Weights of a small transformer language model: 3574 steps.
Each number is 500 + 40 x the weight over its row's rms, rounded and kept within 0 to 999. Layers, rows and columns count from 0. Numbers have three digits each. The size before them is the row's rms in percent of the matrix's.

# down: layer 2 MLP down (transposed), 512x128, rms 0.0602, rows 379-403, columns 0-127
# up: layer 2 MLP up, 512x128, rms 0.06, rows 380-403, columns 0-127
down379 094:517450508575532501486486493456574439449515454482548482536550527562481566522509582505454428463521523516518491487432459503491549477514475486479579484528479509530471559479515493604547564516521444560461556434461481552507491407480489497484499484518472533536553528507486562462574528529433539559480473508532549479519575449441483543521464498520498495498515464520450410479550489487465471559483
up380 094:510499504442579480553475552575446552527499509464446549498428488542515465436542456451493407471532474531486542487524439525479447513530495475470539485591553526440495451543559541504458530558468491473558483553537486554442500470478516468468546484541498474472505578532453526476441469423490513541538504441515438500528544487471497520546508488485485555517506445519507528546575499608521498487460
down380 098:484441531549432546474474485376569445482530467524512503489547511478469522549471532519484555541473558456501469493450553425495487556447465535498524525449496437568498546450460447481500511419460509489454545495512477479536410527540487554573498481472424524520492466500489532550557494515489529474473475547516500494505483482508534492441482513507511526466491559422453413478494504414510492587461
up381 100:482469490500482472518476588595531493547549481497536502503476526506568549495424542477487530558489529533528498487462525482521507484503438455472471420441536502416532499458511483531506553527478456484556532508483451526440390523481540469550475501530510599490551476500495511526457589528479563495576515510499500521494476471482464463478499533544480441552464450504513494580502568407456444447460
down381 096:548526497474509489506547426420517521471484512469532483483569439511456496481578432505521456457482467480434475522499450467455482495511565539468498580512451540555483446576492524461507437496503542512451449529513555455523609461439477500471522535471475446462484491557468518505560424491498450483472493481463434489478484503548507517519519465441503533496554531510497477390529446586479546546535
up382 084:457494449545506490534531496588551599399499467603533516494502466501541467531492547599484463505557467544560535479462538487463490434493493473468441576507460457524505516484441554417549501500467422529495447531457518455486523499473461488526515476463574534469510553486450511469460506514513499442554530499512540461505478508516525520525584546497543512537437533424487539500522481487455545507529
down382 091:575519551475506510525437506425457447584524484441509486529508519464479537516492444430494559508519530449406519515542492520552504546454603542509522452490561585461466468500554504552440499544564544464476525444579502563510532507520563515507514534465468486494500444499564508506537465493515567519464430498570477528521493493514477482465418485540521475465562448565466501485477504539531489478474
up383 105:473460482508514521546536528461508451496515552486466490525508455453483523372486478502446479545538554499518564522446521478523494591482410527497546428449519582508482400502546471529506483523438449417542497619474486507433542481527453537459468509567531548469505483457538519577476499498442542486532488508464491469499533514501461506541488473475483549465481500485544544484542505537542521480427
down383 121:477606493498466519491567504506488460519476479492541443515516526445542461503449515535471457492494579500469468461469479494498515565463510527514469464521546488496485491442480597548490452533450470514514606456472524523530468497482497449512475532550489563440530520438451483501533506459479494502519506436586553436453522463515555510526534542476501603565437570466454520606522466536483540471475
up384 095:438465543473525520505418479514496592500457461429505462580493451483482521528480522452502491510454536443478522396495517459486468467433549467520510512469591504589477426472491511546551475523469477499481494502559533508557563460489456531473518506388512530444545557512442524580501453469550476476483530506518499545461472452522492513489484454500462486528511572463548553497470551469509445483554
down384 093:547507480523481496534543539463504429466561511549506567437511523528513488466555472550495521504513503491505497598503496468464534539563484493515511543546449495407465497590510508452469484503532485527524490504482511444448417531473563461526539470553502483510446424476579501408482586548428572559530462527507500439526518553451515514470520545495542492492486411550460470473540469534461529488474
up385 110:489524498513445482452513473482521504481551492447487468509403561495528515554518436527495493560587500512451545514503456475466432489562515533593490527502580510491463471477511525575522426498523501502451543534500431471463493500468424454474532445524497447498442547463467465437444472523518574438536484518589443559502557492544468481538496425481461476539499445464556515438504516470485488547498
down385 112:506519527471545492553485521473484554560504505539579531482587441539480535448508498480513484438401507504515470447490558507524503500447505459433573460531445525509549534509544489447508591491468513487536505475549540499551496503479572554538486544450486547491535469523554569580586473496501477538498532488428540444527449523440478490435497539482554511477503567482458504559514505576530527471456
up386 130:490507458444569510528456475490454512520498472498550514454533498565507482547466448489448511530526480489484432443510466519509390530524474530547489509444515508467541520482545510517532489389483464553470509458463440503480455465448451455598542504436493510479505422602549456505556506526495509519508535529529475562526516442472467488538582584497512468532461567526447499481491443471488471578490
down386 113:504472522488454507493525504491569498533579515502441468533496508470513542492574519526545502532478540484484560572497508479467607471415512516457511487567474485508465411482480501454454524570499533436515537507552512522461512512523532502393474536533481484503491576453446527427462482492494520456512445475455535432501473522523505507471435391465525509456499434435532505493445556525442475426493
up387 126:462545482509470467543521582494589444475497518479467495543506507526529462409480421560531503501468474463493497491504452444519490476489481498541553433502549544556446522542488485513498560539490543499499521520566503510497488533561492503435522541485437514462467481435457512487499470534508420524459452438485481422564520511438546442448537541525501482441558581513567454440486509493607544488493
down387 120:552480560518534573485474401479408566508496461492519548502506488470489511610478597458488522489524525505486473501489537562456551538518496520490455523513453473459550488448550485478533458482525486443492511454460508450463506484468521512563518445479595509493491526523573500478507573461497555463524512518484553562439505528538494566617480537507518489575477433508446567520487485531493483513504
up388 078:387484502474436445411543468461521514512499466527504435536520497478441479464405469565466504489466546552531526465442588540520465446487546461480476575499481472411532516481516551457456510497564502497501457509466490502471499456487489486505440550556494595519504486485526464515504518460508561463558423567501505529458454475503432474536468487509527497540491441493480499573521559443540518500534
down388 100:466528488440499520494444484553460498450472430422622434534538497508526514473520453495508505506478453486537474520587428590540434591479472480513503562478534553457526477506441499456489531461460489505520529491502520517516513488438514517464478515521470489481490543548433507408486511555538485462448462487536539477518534477455446499465464504555507465502562502517556511506635455452480525501507
up389 105:466517437417567548521554484424525564472539524486441447510479491549514457551510427546492508578536557528477525519573509539512451487484514495546555461530582507519495478510526441607445530538522500469451522472532494516469506530524513436464469495479493447491536555495482491508514474482522445525538495578522515451524406495461480435487507458468530537464426521510429526565569501452512445491497
down389 099:485479458491471439437453644556421543579533477504550530538549505511462491511549531513528493469458492494438521495444533514525511540494486507483444525480518535533471532439477475396476531467484511540480498533496488491474422491492527482552534456511461471467469416555560507583549443492483522520441386519534504483552457488523473507539491559528543569485544524499468489467505486522448492539522
up390 088:472514495517589539509483524510460535514556508504474493445525477561554507578470589496401502448490494499471471512505462500485440587406475546479453494504502495450528511539543504521488548444457480616510519597540575486468504441468512516492551537444493494542454496524542462450441513504442494462418529529494488526478453526474462478443534484429486429482544525505513465490506542446493506542506
down390 085:491461508454434507501509473489573481498459452524517484525474493443468489488507430530602545532498508483522521522496456484493609405571539498511527500520516495501462503432460510474494479551532516377481536402462431525529531554514510468495409456567504518460509506502452533499530470518562512549578491453527495478561577457481516476577473511556503556534456497489479519482480485524465474449479
up391 094:539463545487489521496547523508528507456553516469486532491492485541445480564514460510411465509519585501482439492484509485528543496534512497465423474453567559511562488466480500461503415513462530542506495541456506567538470629517551516453546433525531470484471484533502533437458444434477535490533556570464499454393443505566452485519490431455470492512493498519467472508495526459560518453532
down391 090:470523469537506498569460500495530503553488472547502484528538490477528532468484528453582566510484387517481570481448522516474474504429430492539529524530468420533468538464564465555515538476524489442533549434549470475478518381453465523499478506459463493479507532474498465531559544565499517542471421479511479529574576449484507492525485523493538514465493472531537522514504482541404469593481
up392 099:524530508626493494463482478464565478528480434520521463522563461469433488555503486498471505513454567508491502505491530510510497468489549526480522499461588529550484501557485503379556521449436450456488432521500510481541485568460485472532498489526429555528486482563550447450500483505561440429479523493474602460508557416533468519534483474448500436474476483522499553502517459492554501530526
down392 091:487486489357480523529496529510447521479505527500500525478468523550531509446496499489476514522557433492536475523475485450506503520534454472511453492502435454487519505411539471572471460557576553540494585458524513532447541430531490536448514490447542433476523510441487548557540550510446534531544497513518409563467423580518518459491537527541520584504536533513522454544490527497455472521481
up393 099:534448531547468546525506473466458472469498534471533552516480494548462534475561559484465421505536448491564495516445536506542447502429478455506431543480562452439556439469455506524469574513508511546593496590418541535465502508495492521482519454553529473488440530434525495506483486397464509505480538497482458520487561463478431554538478458490439526523512524425509553531495567490466515502523
down393 133:496478514506499547452523472523435455490543444449506544591433563532516540495564572452463479484554489510502467555396553510499516507481503471493457535540503505461480429509466506515482564502516542559545512600440518473438485580551526410519538482541547503557485521508600474479488497459483503541493472506454510499506523510491525592531506476550446528517473457451497537447456472493453486496561
up394 099:468442516526433488411444518500433465484504498514538522449501461508466476473505409508511463505507477602499531468424466533540455489534522587505517535551460512498485475507463578497563526540554440503426504509494490582520575478456592436465504502507520460590490518492488475491506520488527531473538467511542435530451489448529552469459525535470555441521503424468476541478524481496454431518503
down394 097:530518532518558495535515502439608546506501511510488545488489497461560507538445493504455543478554520390518477487481525474514558502417525457513480510431461526536491520434477390474439485503444541543534476487517485481466501499497443584529491430436457532425525454494568510571418518527477493526477547499479521497517480518480398485505493492543461478519483587535522468552460483519545546508523
up395 112:469555534568457504445468489472526442514423527567436492484465572492454579490510501490549560452546493430471498479448431487532552466439516451443460486535539538560567482536546405490513597535506466549452514447591493532514492501486505482469519414509476469458484485479472508487491519428493465449532449416528453542521454549473500516466461464515517518497519544500536448505478481523521491499510
down395 104:520432505453541470479514497550503542448565505383545463520510467489571408493465482497425473548452485547517509511542494507464465533519515530579530515478460427479438478470390607507519444484511521453548520536403532478496469484513481501555514561486503551476519491463511453519504488519499507550460526536500565421509529421478467495483544448513501444492510462494555552478472532496471504521467
up396 089:442508466480540480510447464512522502433505492518591445487484440494541564469498592506502473461500467501518503545485511533491513439525431512455584572488532541579433543489486514514487440543538423455472527479477525535500503471546489524523543522503453448495502524516523505608485496459540551493616507465528410499458547570509524485504475496524483448509538469503527525475456476531596455437499
down396 095:507501546536474493479539535501475519573497434480387538537522561504453457541466439515498498538504570465472506433515482405504493578493585538538443439479465462430558437505482488446537558478492540506526497482560466460509508502475501477476452477485539561483526469515515500397539508539462431518362478512483531498539449459512498503472539504508510507496485547501491468483546487464450553542498
up397 103:456498534561483497432482503497446455462517469537554473479552508570501512464484573482590533543492568504570501505434458473518519500416559476524474489410514530473522457557480581485490506483511523517465500571513549525533552429506532519469474510413489598528498471508528545525451495483452530443509507506506556467525488523497454462441439574485528488589460506456564430487484542509490507501513
down397 096:546489496474456479538515468491514559471442509445466504538490509409476462554498387552459466491446442475443555522481533531516437504552466536476513524578487519498559537489531457511513512496464447508574451429471521469494489545494468508531533487554489479464500552520535462483504503539596499506510467491519447496469521437484553533494550401536475495423530518640509546518537444504505492465505
up398 111:523555561516544563410436413498496475511510457490477502553502508495478446544456545533469600515424453507506482463507448485508566503520509464450434466519446512506487473595462547509497565546498422497514446554473494519489524472494518473566531493539457519597517505523519505487498557477507521464510548517479551552507468450447570466580521539509498458563492507511617514509516503464517476499473
down398 107:456395460517426483542550583547520518519495516559528478437513510489539555452493502460535433483565503534519518587469538474494476506500510577526534517483527489494544556397558486464539465453541587546452565454555511573500455503526509551465437474482509517427490489512488512537469457543513489521492511453531428489486505544512455515443518472516494534461521473549435470516474437538482517494566
up399 111:482525530530483552409542551538467442473494473507505483445473473448497489526478457562541514509443511492426519542453501525513516536511553469501465509457483503433519501442481527473480508468561447464551530484506468503541504492478525460472472562492487491562500536512465437500479498476538522533455476493441601471547438427524494525490471658479465496611466474532474425564518483501440445487523
down399 095:506476498453543467591458406461538587491501497477512510511520495515491525491496507429445529543507502485565493421496511496521479476466446554477500476542486518548482515567516463481551492496450533500446472509524529537459518481491460508492562429538501492470530485507546573460551474505500491466536522515525454470449528596511518440511536368447558525438545534538491577438441480477564548521438
up400 099:519541469495514513484483510469559437454524409572508493551522498507481462461519547475424507467459532517548545404536493505523515467513467540492533550482543482490486517496558375470527483560499450521500544571476458419457513491506501565582531443565513515512484462483503468467435473545507513505487495565487544407523520510541519461545455526452474534428470528495460524495550476557581471516458
down400 096:450436516484500487514535439518499557548474574447472491467477505545530527526470416511563520557577480473467485538467479503436483541476524471541444451519413503512471474485456603525479516455532525465503483413503529543543464516506501439436469534420483462483493553502494499490547509440509479515522529454481417577493480515426488514462527502495525493565530466516541464475434491419426545447506
up401 094:520473523476509507527494528459474494524513474468521522444454441490475507583536486472506481522505546566556490466495534505563547500525446477541540508635429531517502497486451472481498512516495456559541459530511464569436452472510521469477452503507450499515559461529482528528484566571437539550545538438477424559475501463522514553561538495570578494545476491438455463509476497587452558481451
down401 095:532550484500509512487512512594524532473523488533465463507546562482574521422478526552442587486515456473432555538495456483454500482498534533433470518425547464479508516482575524535495491498461545426469543451485532460546547515489454564543503478470519515498444507490530505487525477437593489450473452547533554399546493496442464507402476490434443536499501504557520502474519530478533454491538
up402 100:525424529565470530576490478445396507496548449445501502550477515425514480548483471462606417509483479432433520545499505450515514503598493508472550529461541503560425448551501526532511494557509475546514491533495507515413462476505476477502466527503482494462556539531504571505462495517491481516466556481534408520523540449450467516503506541524444441477514523444464547477492548512493443510476
down402 104:486582499418487525489495511502579496535460516561504505449538513541495451445512525512435540495532571559564414550503519497511469559398523438507482544513507440482583552426480470474537468482515483440513521468569497487584467486444529548466512446516486450523484510510465499459497524482492561402514496467471509522496524567492534446513516478491518538530478496521492484506615462490480541571493
up403 073:523556440485448481528561542540488487487502500504522546582513502543532490452426490505603535498474519533537501566547636564572515488574520498457529520453460462516488461490497516496518428541511497473482434461453475439491475487536492539447532521486526552480489495448526513535465572509501519536500478479523536570474516480485522568565407484513445528469503455524429535506556523499439505508435
down403 078:523513523453465526534507515568499431539480496556477469470504483458593543567542546452447537484478494454478536465477481408490495492440526495491433503595537586458542498494504476522492576456496456526459433515443532587485577566515490466484390520486466503478514457506486421485509441553449483501450506512451490463538528519462513510492555478499504502534446525474522468527481563512501521419523